config.toml
n_layer = 13
d_model = 448
n_head = 7
n_kv_head = 1
head_dim = 64
d_mlp = 1216
vocab_size = 19763
activation = "swiglu"
norm = "rmsnorm"
norm_place = "pre"
norm_eps = 1e-05
positions = "rope"
rope_base = 10000.0
rope_fraction = 1.0
qk_norm = false
attn_scale = 0.125
bias = "none"
tie_embeddings = false
parallel_block = false
init = "trunc"
init_std_qkv = 0.0371
init_std_o = 0.00728
init_std_up = 0.0371
init_std_down = 0.00442
optimizer = "adamw"
lr = 0.00164
beta1 = 0.9
beta2 = 0.99
weight_decay = 0.15
lr_head = 0.00723
warmup_steps = 264
schedule = "wsd"
decay_fraction = 0.694
decay_shape = "pow"
final_lr_fraction = 0.1
batch_tokens = 262144
seq_len = 1024
doc_mask = true
train_tokens = 829900000
steps = 3166
dataset = "wikipedia_en"
Each number is 128 + 24 x the weight over its row's rms, rounded and kept within 0 to 255. Layers, rows and columns count from 0. Numbers have three digits each. The size before them is the row's rms in percent of the matrix's.

# layer 5 MLP up, 1216x448, rms 0.0453, rows 88-108, columns 0-223
101:132120147109105151156116122162061156129151105143101149143150145132169158150129087123121140114115145129155103107126157125096135127113135126145115157110146105151153131141134108166124143066083103090125141120129156113130121112097107105115110112117144109137104147087151153097138119129125115148130106123115157126122139123155147143127129162125145151107139123151114093099126076144089171111191110119125138082086129089145150139113122135133131100151135160139137138081103101135116128115168099081126105140141122161135094174154098135140128163155141142165178112113171124133136099118155082141139150137146122135122078173126115104111176128133145128106141119112160122119113154134146105164127
099:108119101126133139135116148170132096151090140124159144136115138127084149137124144160079124100163129148114119130078113149131138140122155148131168112070155149138144127138155079145130125130156129126163147134132152127132112148140114118129122117118138111155099104069086098115104132155175132151123132083097130071109125100129098159138157143148106124138127169090153130123134141116160093163117150157098123165124082148179126093116182152144134145096111140173149109132151130129145174130163112139169096147136110154121135167129121141124146093086186133119102142139114108140134141122129132149120141125113136105100154103136129108111100139108110137145124122143129121136149110126117152132104
102:127112111154117119137142151140099107185135142090124143088136142134104101112112126127125163162102111163128148108144117102161124115144122153083142155149103170118097160072147116153122128175136147146154158152159082135081126108152143164189147137158107127109151119132165166132144137083102122153143139138136116135120075124123092119139115119100116125110141170122150107159137146119155144149113103133097154156130153121144112100149141116152120169115116163091117196108185139148132152160139162115098153090132137144135151113110045154141175096130120114113090141111156088120139148141111133130128131149125091106116127128121126082152159129099114138203113123118100107141144143158151119163108
097:104132181093124148146181126126105151106146086122105142108148097150155152140083102134112069124120163116128130142155145138118117127097133103114140125105174136130134101124154134135113129136090105083129131097139167109150144159135115094102104151158136142078132134124121084149122103099105109162123129132126182118145098119073153107112096079148068119090134115115116126128139165116124113145115147119123129155146129152128130130166115082130074143102114128119134108128165154113112119132075141152103136147145103131111114154091119111146117111104126142123143096110153130117131086178162122158129124137120090117150173097128116130134126145114120144100147131134082116115159160105099145139107
096:131156151104157098134116073181111107143129101140172101139119105121122127151113164156115101158098114118130110131117154118088137127113110123127157121150118135154109124121137115116112115125130135115145104121145152102128120183101128153159155144147099063158101154127109112110087116093081114181139151053148155142159103142128137137121118121115164164134129169139172125152097133139094080121122167132134100133130121137120125150127123143174115109140161099147158128113131122122106148149149142143199154144106123149108143131061089147107117096122097134128103166098103154106141063145129128159109135144103105109118132119107152137140121090100150121162114135119109116137118129124128160096151
098:159084120137087136087113111157136155113121112112076185161102105083123111146078129148077134111144173124100128134138125116158146137103147156098136115117129144119114150146134134123096151087153139136138132118144108090126158134125090147145112103105114160116082155103094124134152126162047084131107100099146094117101122116133093149159145117125156151104109136094182107155101108158130149143146090094166133154102144073132102135094139130102129154146170125114142089128093145070083114157112151087118131129150158134159128149132160144124117141111131161108150106108132149124158138062111100110140135119149131135149145093114106139125102154154102125117126119149156136090155161127135140134136
096:109131110140108077151095156113123112159109108106104107139142125130116129107132116107119115111154180114133103110149169117092123171125107143165138124145121107141080131169155142117154124134162105166156114140150141144138144129136080103121127141120117157135134156117161135124153160078097106160134107158146160147100132148108115136129150099146125105114094137154124076101093120141115113138160120132138152140131152117175094087138129109153137132100106111118159092133143142143070093130122128171158129142122145076086124139131144142169125153138125094109151154152104153121154066084107127107155148118112121123104126109137131118173131155117156159125113110194104129137102155141119176134117
102:159119125119104156122140147107124126130102108132112135168105118085114134085163130115116113106111109094151124110121105112129118139098116095163145100167112126104123106152109111098170092115111119111120148109111110157146122135103156147125145150142133141090128168130105100100142082122121091124083132123106130145134154141170120094130155188139188066151095090091125118139151124091116164136132143104159107154108167156154137114121122120133137117123145133108113102170158133127157149157123113135109161140154129124089149146106106122116138118170096122191121136129150126078136126093215148157140131165139101139187105128135106126121148111112140154114101137124148167105148131126097118088168
099:134134124129133152106102121110101111139121090146133152126144117143154149120113144061112137115111148152146126115094096141143108141084123117077130139172181133104165122108116116154118127117092139129149162132177164131105097111102095174131146117070126130126149135069168123175125124142110120126114130138150178111131135124164131134170129135079157145134144110118134146092147093143129146131119148146119100153137140152143125125151120145184155171130150131114152106130121131116159153148161131162111150151127123168133094119135125173134121142127094161103132158173114078124175161089123143122129123137115107147106101094144073107170122155123158127114119166139161133150128123128145120147127
103:135116083087133185113139121128103174103101112121100125114113102110159162091108183115113124107142125114155126111122127138101131107137129143125104154152092121104146122122108140135111109118123159088126133142120116122141091173146122152132160113149124129141165164122125133123121131096148132090115132156088072145096161137112120151125136131119141097131101129162095120158105120125120130136109114117120163106167065112114180097114114140124137137119111126128116104080128132130139115145129119108149175130143114178120173134133128167114128109154139167189145158144144151122146099166139149197171147115113103129136118080146156100110152109087153122117123127173132137122109089094136140097143
094:107097127151151119131169150149048126131101174099151141114110128144146126110142081135131106146146114125159107142081156129087128127085130158109114111164122123141162148114096158151131119141130098112156130118134110118117150115114159131137098096139108161136150119126128098096157174139158098091119132141083201137103197147111136133123137100127122087133151131113092129140164106132138130124106105133135092123117149148177118160151136126112104129159143145147136108100123153150101100135093161148092110158114169121146149117152116123123158096141107097108146147164138143102110111138093098114090150126125133125128088127158156149148142183162152133153111176085128112142165125104122151093119
098:131143147116109137096147109124127153104119110124130119153131175175153096105110112139127130128134135142131132081091162136115146154129138136150109141147156165116097107103129057123094133139129128154106143104176142134140103168118124145140153144110152090154152136128123151164125152092108139132149163097131123112149117123171151142160126153133148173125110159145150149102110176135127122130135139178124174100170106138110081115114161168107117153134102144096130143111122141128094098134154144079164151152124117142081092154138162152121134129141126148145079125134146101118146126106096153127161116128163103116110126143168094104134138161120132115113136145122094114094169141165144135108107
098:123129118156126132138143089186142115141096114147114138133138130154104129174117151139118109104120135112135118141098133134136124112122138186094080142192113155122113142110148142145120089154119089102114100147154100131106134164160093162146143144118164123121098118142129127128075129156152133150126117170147122085153093141130174105087133168106095161133133153130095108164152118133161108125117134112121089141126133129111101092124135139123138129091129124109143171079124120181169125137149116113157143143090085134121140135128123124117124181114131135082136142177133087131082138143130080121123149114125038180132152142132134119115143073112116133091118113129099129093154133147119127147086
097:140139170124140133119140122086127121139118122138141130135124116093129109122111123120127120129127117102145156152150135131135113130144137093139169143144167135142115113176134151132118110110144112116124154098178153201124092123097132109141143153150143161145157149123163151132137181104133139109114152171120138144126095121129096097131151128100151159153142117091150129096130154101129152088125124110169130141157148158155143112142132142127134112172131130123147130139167153146128128103116138176134144175136104127168120134102108129117118180106151145106095179136137134082132095114198146081112118109099118110119119125118116124159110149132134136143125143139164106133118137111088100114163
096:129168173100129137096111118151131138121171062145140138088126125133133164109131133099125125130105123086146105090141143095085099119186088138123140115150142134144123094116131140125139120124137164125135096117125120152128109162175118126127131154110149116108154130134114140109127128137175140118161140135129117138113104106151132157161108145133108123127125123121150170144132091083124124158150095135117157113137130114110120120145125082115114159108142154131100141148124113120169164124120114145098094114096129135131130138148074112094106140104098106127115130114114141149181095077104142121127138125149175154139095091105138168140096133135134150156119132143076116124115122129177095118137
099:136123140164133093125110126139145127178129152098113158127113139090147135117096145108141156139124106132103136105153111077115171119171148050128129119114123153099136136117103158159144136105106125145130127136070151084118119139083112134135132142108153131144116116135130118109128159131131134159117145110167151129143092178108109134116115121124125113123102113147128124109162124139072147145100121089128137145190122128140164121137143106129094126122136141132172144123135129113103144098145133139148152191155102121099129134117121091145156114117143112178109143106147107102122141118157119119140155131109137100129144123112157179111149127134138115201108100138116167126086165128108111147128
100:155134108147113138160138154137131146160109117145148152115173149118180142102152084139138130134147112119112109135089092102117146128103110123124149142169120117124100106123137073106180130162138146080128080176135116095142107141138137123124091157183105184123110166112167128101061122184108120119094117143144142114125148150135118114129108142155144128161139128135139128121128113127126095100139116149146139186096135123097141122104134154119126101137115125147156109151105129125107130112114133108157133154133083131104144058104167121119129139096151123136154125123098121144147139149168126111113091096102079113105124124093121090157143143118125108105087096107147130110110142106111101162115
100:106135120108150097128103130110110124070111147177084159115125165128123148128113159124133118108133096135144127130126123139150144107184122113184120144137101141134155129139152144148122136149108145134142093128070120152144132133110111119126153131106094097139123096106123079150125103156175121136164112104183135164118094121135086164122132108133131163122094141133121132122141102084086129128136070109122101141170166133109143102137127131119157137133123164098087156114088128108123113120100124118059164109120118112175134090154178143118096124136165143156112168101130113165128142168137127112146126164095113106123112120133154191145127087155144093174137110129116136144138114142120112140134
099:107129128114123145142097137129127132116124133158073077144083131127138136140156113126118126127135080158149158104197129148182139122133132161127074159100153126115074159161116161155119118078132128142139076153147122061112143086111144142092157148105140084089078132108098123139152164129120125145160137149105124152104146115132135136150129154093106143143136099105199160108129143110108099116123089119147157080108140156144128106113127137155130145111136164136106136113093108119109135130094135120098160090105162151108108141159128117153069152135111172123107106122156096119165108152150136117146141106149066154125103117120101107135115116125108121129164121116106142142135144113164107116143
097:147177157135117127156111130173148101159142116124123126135144122118122113160091147110101125159123134147120134202116113124111102090113172122097141081088115168142092087089188120124153134076091120161137085129151110157107133180151138090129110148131113126112063159135157146152134122120107150104141109162166145160098145112136166136139062108159088112157112164121157152118127159122098127155097132171122090128153106139139140092120161155148106139150150116120131139161142111126085140155143119166107120130173076128094137171124134128102133125133148116098117152135111145142129107131138134183102133147176138133141075152130116092099151112129118111124094132166123144140158148118131113182131
094:098148091152144145135149149145142143091157117159124153149097147127139168103154130103119107140141093161123142120126159113161116149147118161168137163100134131158089154100096124118124102116090086165122167119120108126125173133101120138144136124121097121156106151131134117122100144146110121148149148095177143142119149182128121110124161145131107148136114177134137124123073115150105131147092124106078112083131152118173123155098114128143158126142114110066137126123143094165112095101165136104115152142078134129125121119132061123113103156146108104081115120120132106139117122132164151127171159126156106144146113127144145124139111102138158143077155156156107120080138168097140160143138
# layer 5 MLP down (transposed), 1216x448, rms 0.0392, rows 88-108, columns 0-223
100:103123134132112089121119154119132142137113102127141174106163129115143120093121152175145120122121121144122159150159091093137128146104175159136124130118097108067102157163115078138146074113107095144136092184135121125141126124144086163123102110139128094119119123152131167120181158183121138115137136133071180101150121123110092140170160156117126126133099144134119116103146135151106081161105108129079145134129081171141159172124114125104116089137167128094087113109123107130122074127134116136148105140101180160125140136112163123112106170129142121126083151092179122115138140100116134107148174125149132143128156131128125120122110160144106153093130125126129079146106136156121102153139
102:137143138147125106102132128130106126145124161142125140153152145159160130070127083151138153112166119105146116168160106121150116121096153140138114124113133099136119112149158107154136151121139108158099124144122146196120170117163135114131128197108119106103070144111169158161175098150134129134141146147130078132118113111166098137119145139116142116102118143146134134123151135078133147111142186107132131108090102161154130159137125133138120155129114150158117117168111115176152101071148103110118147152146132165125132147097194127158103139113099114079135095147120166068138151163161166152125140137116136152109147122125092102142147088107180162078150112139115108187141124112115190064120
106:129144103146127113125131149131112098121152110157140124131155168160105137095105147170129135106124090110120131126120100121156087097136123163107153153177115145143102127110151114148110098133127140110108126125126100106127123130088111120112196153129148108147149099149121108145100132165116109183113137135151103158107104173151132147119123126087150115145141118160148145112142135082161161147153091150145117105150173153118162129117101095151135124140153147103160101143164145125070124156108124139153132119165164136129132098168122108100159111100118136137129098146151082118148118213097098145109107133157158111135085088155180128120142158147141134111120138104173154141118097143162146119154
100:122165123105100128143156160152121148123104112089140145119154123127119140144123105091093130170143136091171148139164100120127140134141100140158132097141127103135144141129120141105151161095142114172079101089137135128090135172164132091115072099140135126119114143121096125088106110159115141137146148158127123139136153103148124086120170113105146163076169111158170121114144125172116152123169158159111132149170144112160114130128103110122175133130148160138091145115102114101115113116127134161120140144154091120151123172175135107120122082133126085177121135139123116102102132149137133130165118138168155138109116139122118158159099118158155086082099120179135118184173111131140116137154
096:134096098166138163090099125121170138107172137111143156151171147136077124112131120112144132161102138142120140143131129117138113132165125099128149108128136131147112140130105139122192139088159142137151141115094114136137117162171144101109140127118157108121073149141132140137148056137149121132091085092129129143145167134104121096131112135136134119139146132170116135114117104101133145122122133138117153101154132152151117133105132106112142123124181125096118095133143103150103089099120158131113134098124168122108129138135125150115115124110139075139079111120116126146154129166116151139145107113063081099137123117127125115133091149134122130140113121112094136162084166056121093113098
098:118132120106118103145197149086104092154095127126163149120117096115115131095107133111165158124123140121109131178116106149138122096107106142125114130130122118144117085118189117135130101157091113119161109106092133157080116092143153144141217114153130101176182131143154138136110135102120179165141096113111118142130161098149156118114102145107164084140120125121110116118117098074118108138110147107149099122134103179123152097162127111153142089197113112143120145135114144109142120125129093134152138153157168086114134082135134128164131153167120165186142147103120131135141116121139141129110126147140131083126143140112148117122100113100117142132135104110042148138121099106139112124099
100:121121138102142123128132154112135150105133110119101127142142141126110082131148128153112130128154079135131139092114145171164165111125130129148122160080139124148152171108081089143116127129130121119143163144092123153154109182141176136148143160147131139111135177117139140111165103129122109127097184133102148123136179148116134112118099122146147122142117114171086119108116111105167148126151151092116132142115094118141107129112126145170100134128101146090066131153148130169131066155154117145128109160143124079132093114112100094154167123150119116088136160099107109095152137120140128102133123140143129096124153165127116100137159143116165147147114139139115133152101092135128145104142
104:070163109129080120119140094136141125131144137113150161073145168140080145134132110144118183137126079108154127110154125139092116153131155126147146092107161082125105141129103117096142113082137168101140112122108150133125102116155094109097152074155133099122103113160107122127102086100126157117133104137143169149107116067097124102156148112128080106129112129129107141102125092144140127158129142159129132134157125103142109090106108144077122102165109115109122124116132100113108165150151149147146065137110144127169110115112155136125116105153172097113142094111110102142110092151105111156157141135132141160144092147134151162117124138123140143140102105147112091141145166131161114139132
102:145144128071153129173078104099151108126159128086157152087139114141147128093136163112144144126143158100103146118115121126110086125148139091104170142158148117122130129144115144115180115111092131124157123134151141117128094104107145111139104180122098140089095134122104177150139131130133108135134074116112153113128156141172154147139104105169139099166118093147114107095118118099108124111145146151119135103118146133138100120159126102125133124142138102114139129148112098136139136102127163119166139142128140171139105107132129131128159130118123118162153159132153113132109119143118156154140129139124151122148201174141133138151143110107115124158138132113100103129144152105100160113154
103:120106115104142138087106099110100145158130076117119104104198120101119138103142093118104108130083149135112114114142137154148150130082155121108104133129134117126113169161127118127126117117157127109142133113130139110158144128110145124168102164133119087072173122101092130129117119106171158139089173155122126138090114139132130114134116135136123135164120139121145133149116124121142086143107129143136086142129094094138143157149114105145132131134153106125172111132131070084150163114098155180084151141125087103128149116128113126143083118111089108123145157119109163149170126155111130138149143107149147169108131180159115117143119155120169157110151125094097123178187109113169150085121
094:113158155155155094135122129154177141114141124134118132132104139130133140125129139142127154182076138160127185090132126128155140138144126135125159127134142143083094151163148142141072156108112112109102145108098123130100125151118163145157134128085137090102096071121141074138122105135156108108172123092115139126085132112099146123153136141100125127138119140173142110169100120102141165141093138128152143094131137123160082109171128145097173104141189089133174159115125153112169157113127103111110111106128104125132124132121106101163117130131120095107137118145141161164140125138170115118067094149133142120143103140114090141102127148122108126135173127145107145127092165174100129142129
088:131129130143161140156157169132133136118102101129115126125135129107133119132120107161178077124119158097155116101150117097107131093126151149111171125164100116159088140164143121165176101154146157091090129137116158151150105128121138100160119161166112106133116148137155112131153099114126093122122138142121152121116126099117122130113093144101137097164153115128140123143099115138114159128146135146139148125106158109107112121116124169114112125134121146128093142074152107150127130141109089147074123112074110140156158134134108146125149193155101131125136144142133158160122135170163150120090173168032135125092151141091130155117142107103130165122135110115153121132091182145113115129096
094:075105107124139162120091144123127149096154105137150109124113164114153127120114158134121144139117084118125149158103156129149112153116105108124132119106120127152120120120140147134132174160109136135091139134103122147159127085141150122076135147082166147133075120097136144124094123111164138164160163083129108090135135129116090060148091136143103115151118147116143143131122104130132152108122115149146182160148144066140153131163162151170165116142199122145137085130100095130113117133087127165065130125127143156112119100148106103137113074114100098100111127164112116120166127151122132127135077139118174113127135128155138109127118133169103115147153110108132131145097156140151133114150
098:157121093131087103096106146091156192155118121094136146089166150146151134146136144147120139148105195107125133138115135145132091165102140140098143111113109124152142121122158154129131141136191154129118093123090136096154156102096135121173107142079106113076117143125114104117158091146106140145115093142157132165131089136090171159096085095130145115149142093164136119158108102135121128133138123139128117089150135115130126151166117101156130115126158102136130143131133123144141074123124110090163116102141119132183093087106141114113133103116157140142104145129128141132119107123130158099136120080116136148130136200162130128140093157116142145104133125116109116143135157146128130119163
096:129169097097108137113174149125132143200143134135163150136123141157117162102146113091099150117116177133109148127101121129123141150091075116119104141123114132149097118162117138113101155147121113123091175136120103136096118115094079175155160161107086085119144103135130119126097163121152136128121138116146082082142131154123117111152071135155124137141125137167120153107146153148144087119139099134130145166158166107156126126084135118132129156107146078139173107125170128127168127145129058101140159118141117141133162131148141146105140121164130147115119123167150123129138144141153117110168142101151118117112120113169092114138093113152127149150127157137125145145150165109128079122114
099:131098110140140127106116133098131161124154107131118073111136097132158078143087147100137149143138071107118117130118141101121118170100147146126122107101117163181145087127117125115121132147135184113129126099112135110150139184116133148125124130109103088171179108109112138123174166116119140107133169136115135139171129079098140078128147134120117127114120121137158124098133137135132149130156120122119115105179156115171178106176155118126148174151145100138134142133101096122102140100136153143093148102163164146126129146133131109126131097133107123135130156133097153137117159133176117114149081125148129117105109123176175142099172165135162115135076091071141136155147155117116104093166
102:144107115142101121131083131126156164080148156134077160100138111143149133161097130095174123161083121174170184104097126113088146102122140095158155158131117107144096102148092126147140093136161117110159165148130081144132143122190114153101134122107147119125137107125130109093101137154112129123150115128174141114117153110124116113199143150141120148170184124161138120158127131156135140140153117102124144113143162095100156161113130121144162125119118113137120119117132132136120142131120086095099117148109125150122134163118146151158164086129151097083130100147175164175127109101102112117130121134168141079129111130118137115126136135173126143143116125148118133132087149150111110146134
102:140092148149150116096104142109121116124087118157116073158113125131096104128146133174159140126132128110133110167132134144168090102126162101153154106137106137141139153192135148123159126119130164134150118084107090138131109107120112120128113110130171121139106099130126174116125114108136143143114152132118152125090142115172120135111107109070151076151105101134142138124161167094117108139132119117120103117122131141148090110096120127130105118132178126109105106141073087171134112150127109145087155108086174115098124125177111078139121141102093139076171160098104121094123170138142136113102100190164101104115158171098112103078123138155136098136102171086188144115099137125095154172165
102:170102126131139171162147139147115158140123115109154133116108143160146138117128152097124133130107122139136159151127132090064128096136113156145139126163132150119129151173107131139156138103114114098091138151097171136173126140153153099145116156139123120088135138119151084096207123119089133154142121136145152149107148101084154159110150127107136103124096165139109145138153117170107100130140096147097143176168119104161118115146136138124114140133120084168167126138106101139112123122129135121162137123122116118156141161134104123107102137120152150133113101113175127155128162110100126129106163071123182104144115131144116131170140149164131152159118146102094143135123103092102105120103
098:119090128098125107141151109104108159147083137151117103120143149163151112115114086101100093139120135143080144135123136137140148126125104137123110115107148111155099128103146099081138146128114132124092121180101149145128143112143117075154161127155085122117088112123131157114127149116123146125152150145160116161156127142163129094100150165128162152141149127097137112137136119128141131149141132151123085156148127158099122114133133087151090078141160171114125139120139161141105148128117126083129143128156138088159124136094162163142130126094114110169103100164144137136138107107132135133170138079139114133140160099119114119097141178137132138095124104125133111093112165155108158126137
097:132128114137100078102131128096125180163064156151161147116128076146133103127130086105159087090151101132126148103125100170138161074158144119106107181131111101119151124146112117153121164146134112111120145112105162152175106129135187125130079124129126125136132107115148082156163091094145121148133122125108113106109082112104161166113116145114128090099109156128165127131110116159091178109075130115106110096170125115126146109143119066136123092164096160123147141090096133130150139139142097116121136129171117135100153121090155120112137123110128121114091130146166155081141136084107111103124127109106130104157093108081167155154107117112143134073137148116140145147093116146080132107114
# layer 5 MLP gate, 1216x448, rms 0.05, rows 89-109, columns 0-223
103:155081122173167159119090113118135125132136145139143132092109143125148134107136130134140096124131120102182127157146105106147158120106137136110091127120096157121131126113127158124132143131132121133123132118131167073142141118127132150122157131119120141138183143106129123120120112153120116141097148162127109101113132151122109136140117121169125120126111146140077153142126110131166160135120177084104093121153097125098119082108120127151143127121102133147176157156135149149151177144135106155141124114090156107106127093177139160109130123173121135146112144124145078134145113121113109076119142159118132139148145152088138161184171127151136158099152150101098068106101125148163131089110
099:131080156088066103173110133121103158117131111112102114129127144123130167144155108133133135136142145139163142151144126119144136131145078159131121143122119116143131181180132147143143165079133161124136085156145167122145132110130122094115106149130119109149147173109122126099123086126142108090104120127104122108135123146144136113132113160107180090098139129129155127093105176171140132099153127102139134108072130130089119152094103155137128169143113120119138190166136130091153157131169128152144144191147174152115122152069100133115132130169118129147155134109125132107110120112187146092152108154148126148114156100118154108079122149141129157121154176155109099139092104106105116140147
094:122080110111157170114108109063116178129098136102065161068115121135119100123130119133101149110113117110131133112128098130148143151182135168139098118158111133128119170111137123155134102097097157096147137155136145131123116129152112153145131174146169143134086142115123139119166133082096094113142110135126111143152120117132138139126059148069139135126129113121102132129105158126126137135093136139162111141104079102138150141150108097166096120157108135108108165122125140111175129120109164145140090150142128102142160114134113092117132108138201073117090116108093127166141156134151158137171126112132131125151115104148150143091115100157144076136120155130138108155103134132137069146113
095:126114105099138121112146125157120121085111099125114083108172148136122103150141072137132115125144129135098120103153187144100142123145136141116119125126124135097143111118087158120101113081093134106158142119149129122117129124131157116118105171108116150086145145153134142151146102157131160117122157119158120127132124152136129185152143169111149103140096153128151121106133116127138142083153134140133121082125164139102113072138091175093159160123117161098174114117148151141105144113121141127162162150161124129145179144137095158150137080118148144166137152148089131142130145105136125089078095144105140108127124121110140176099112135126157117139150091104140080172103108148124133065127
096:172129131118110177137176115140130153120138087097139148130109143176119114168158092081134112097110165152109121090121072167123116145124150154127175154103110102129130132125163098126099157135125157124095149107082158157116097132144142207133162167124124130123105071135150155174129161137135184106095142150076106135127144107099152123139133127108141110130135168124115142115088110165128159124147148116154106110119101129141104121110180117106112133141121104101136133122109143169166187117086146115122125127163155150167126109135119154137076112135118112103138133111140139163173119120081144101144111134136124170172158111154082192125080131126144106089123123126154100146108094106153163083136
098:136153126078160081144150138185091126153133149083156110109099129158094145105149126128117128129129145138121107131163172111122144124120120144085104117128102120154146122146122151084100092156114143115107053121129138126156133183135120130121151150146131130148093107121131158066123127129145140109124099075097168152166114157126127106138101083178103138108106134082123120118121124112165095138153101113115093129096133166105104125171152168110112106139140111137111134163141134131133133141136080098132128147122130118116179117147100128136102092131114169123133143078125163124118165103087098128125103144106141099126138090151117129125150097136160144105138168105113145092120082124115133133126
096:092165124105124187083125131144125125153092135130146113134123149107123140133108119100153126137114166126147149133139096175137154100110166128095119095111105124118124175056110098132150155082154143152120156122060113114124064138168138085120150140175171160127131108130114140119157127153178079128179103149138132103122116136098114115144140149097114127143149104106144158119133127146155093166132103149101104124126148074135115102092109143126111126132119123134136092143148148170164162156120107108100117151122144148136132118100120145145093150118156093166131092114113159135097116129131143097171104126115151117114127140097147114151130142124157127151101083123090107140062119135139145114140
093:112148124094105159100162140173114109104102143167136160137126115127129082137140101152128095144145101162115129120124139119137083138107101145112135121116161109120121138174138099058106160139113176138183122165118126126112166102141128165078137150118152113139104102131144101129143177128105138147165096106110084154091170119095103098102088131128116157126110147112127155162113144107174164157119101162116150137153140103136117115157135169085133092170147155155099158136171132104089126141143097118117140104147146134125173123193135133082150078128198086125129122092115116147147143137137143111128145143129101102126116077152127099140101123152184113129148122135145128146155116102165104119108
117:140123108115183142144144123129114170089140133146107143161126178105171130112103153143115146136150154153084163141125156101109127164142135186102092131141101143139143142140152178118079121161087167139116114144145152116143132166169147129121144130134093132127127134129127098147129130175118133071102084176130089125147128126133155140138109157173164183092148115163122151125157109134126154165148160119118118101166114131114124150125113125108122141144123093149126153118142143140119117127120137094133162153090142133105142139160155144121112142157108126163110134132164120132130139131106129145143157117149184101139092118101132115105132083126129128122118131156144113142099090098146157158114
090:138111066128132152123180126128117154119137136134124105146095155124130134125119076100097109116146091134126120057126154146139131071134098123112126121174116108110126174157095114102092134149135100113119121159128108118141168116109139103119111155153133130100155153112154155172128150140151145109144120141164143137122100138154113151098131168125139148116117117195140166099114134125128130144122147144087159084157150108156094117114106168129118102088124152144105202140187164135125108131106095137109112111134118123103147160124107134131129120127144112139123117135125133104150127163122117108139079159133120101146168148133169175084085115148131127100105097097120111139121136151131137102104
101:093119133087129118140113078175108085100134178144119117145152123147141133164158132121079146112114151182133088172117131136122118134146147133163091146131183125120167101140132137118101159070084147123128130098156116089123128105144133147099126090117186124139135128121114145139143118137119132113110135158129100092136091105149143139199150082114163154102143141143104131139157124125107144124108174123117121135167104101138132139146137101120083117113095139109117119139118135122135146102124133122128099103138180159142077153133171126117123126152120129121130102116112103126134155133147137140119079120203115129162111133152111091136107110123123119123120141147099100109165111126172122164166
093:142156114141173144094127125174152120129118137123113160083128101151098093138131130103128100114122118155123141124123088171113121161110059142124153103120103102139121123133090115088103130114086155150141107124158143138082144110094124122165137162144151108103144161087131149091173094126151120160106132125123168136128144155145083083101117101138145139148110156141098192096181162128113135127083121139145118127129137167140094095160126153156095156135123121135156083132169162133125140119125144088145143151110117178104172148148147127149129101081114139116121117092135106151170112131147132095127159173131107147140123114153098124171134086098119133177102169128142161134134144102128161119129
099:134129181092145114106147138133123060136127124148106127151155108095154104143063169173109122118148124073145122147146150179139117135134107103102161123154157162126161129119152117133129117119141151105140134161143111145100063144114129120098181146176154088135148146120106134118111158086128158097155123102118127173109152182143075120129153110132152119128150147132104107126174152086151113138112129149117153104113150161135124132114146173143106122137122094093125168168128144121097158154136120186139190114112175120097132142142115118125129144151119093145091150140122159110147096130110134121147176154139165114083161144114097121100170142067141161159149127135133142151126109137079097122125
100:109151145129161167097128099165083153118111124140115124134133194150138134152098124140102131179133122157129121162172148112151083165096120160084116121145142135136137124104147156135109109102098067121156136100180126117146153138151162133073162137124157110146145124079108146124134073132120095141114156134149144107113071089140143150138125100155136130143135129138136120106129107161131118134126121128120110112138126130135081177116137071151066162137107137124098083162112116145125129118116144151107126131133081160131072137081094117147121123105175177097097111101135080130164149128118153106084149155133094149099144113102141083148146165122150141107118148132127123113124164150112115178146
097:123166138114130070123156080129089104109113165098113118114167117156132148148120143125116102118152130146128119133123135143069099175132102127114150130139133120187125106115090175110113103133065127110132135140112137160128136127117113158151138161107158135146148104135168165119120168142148150094175124125128130127135109107125126123145159117134113150116140132117108126108145085156069106111122128115107128111091116121102078107106122144143144101085087141126113113156148112127135113087116092117124151148159173174108145188111114167090118173146138123106138158165126157133136139170156148148098124196125125125109095117176164128107094092162135114115125096095139110152120116122130134147171
098:098105095138134130125128099142142119134119119119119151139067073153111111163136140151080100151135157177152144149109116103168050089126091144157150160101138085107143144162124115161136099155115143122125122168154142123128122148124107139142172107093161114135130124126158140082138116147147108146151134107144135131123155151176142115139136106149145137124139129153080141189166115113119144116161120110119125154111134143096152127128143140150150124102123129124149136124139126148140136130097128149142109125119173138153156133140145121113157126151096141113100126159096143180144119110109100129174137141114180150141159141110147082113135114106165109134122110155119117163136129127091141115099
099:109158172116082120090136149184154126154134130142122126110127137135130119109169131133111157138098106109138140106136118160052105119137127137182123104137114132143170115108112164097140130168135101139143134127146119084131122149138140186133155129145105086090153156112081104142103134156174137194117102121134118120141115096140147123125125094130158113111098157138101132136128126130127137146123104121149092067087163124178153164113103174161123159121119120147125102147135139146147123107127139149118099161146109134118076151132087126108097127134165153143082180103096097180087125096142160157123109153129154088136164131119112116113134115119124145154123099083136136134096129101147071117126
107:154155140091109108127135125147163080125183138132125081089145088134091172138103123095130108122128122133141169110129130119151157145101123142127109154114109130109127145088170188150117150120108102173117164100143112126126136120113109120146151079107139135136098115113129141101087138116147127130137122120121131098112118118148129162142138134123118187125135135158089140120130118119097111123130149118083119139123133179093132109098116134136133146140112094169108118171147107096173168153143139150090120113098156124129099126124103154121131087137101133121139139120142105117167111125177101117110063102147082149130174132180128140105095142110150107130177158137065130136133106129127181115092
093:121117111118111141164136152094087097102092116154143109115166104109146119099131095119136123128134126139133108166136158096114163101132105111110149116146131081122137137104129123097127136101125151101104121138120083135133179126133149093124136125136111134114141122104176123138140163153149147165097120114184125128137137123136123115135131140143179145108139176147129104126143158119145170135100148159106104108133160155106137107104131105101092075171147196153118169141154132124118151105094140110145175179134187113123120160124104141114169149109071154140072085114146120117127117142100142102158137132158101113139127122079069160109156184114080131090082128064104145082160140134127104148071
090:134156131111150149124137086100156152111162126113110100136121131156119155109101128152133109136086125139136115087125131127124054152126132159164145109145157155127109114104111193146123117093131153153110141154164115115091137074091178136129153130113117122119161192113137144102118124140128101164131119134092188134078141112131120170153135130178162145160168120105090132122131086137093117155150114124126111135132095113136100124087129123124092104110130137141113100160136136098148126125183111108145131143107120129135086148101089106122113098143145102143151110086149084144179166088146136125141143151125127140096191149109112097105103110116122147145160115160095109117102095115124136079167
097:107095178121107157144144093127118076130139130127140110106120110095141117133131076160143141109131102126123076129149114130124077138161127142163131122150133153142129167102127097104125094130095173113155073113155118106119154134107143139151154101128171111098122103162174100129120125122153113137145133155104082156111148156123101169125091148100115131162121106182054106159102106113099151148150096107150128167131159116130101113131129158123139189112122114108080187162105128142133110135159161136108142126132156106109088154118093131108155146173162133179074126115106114129138119178146109176163103177132115116109160091145124116126164106123165129119135125140089124142109120163126127157106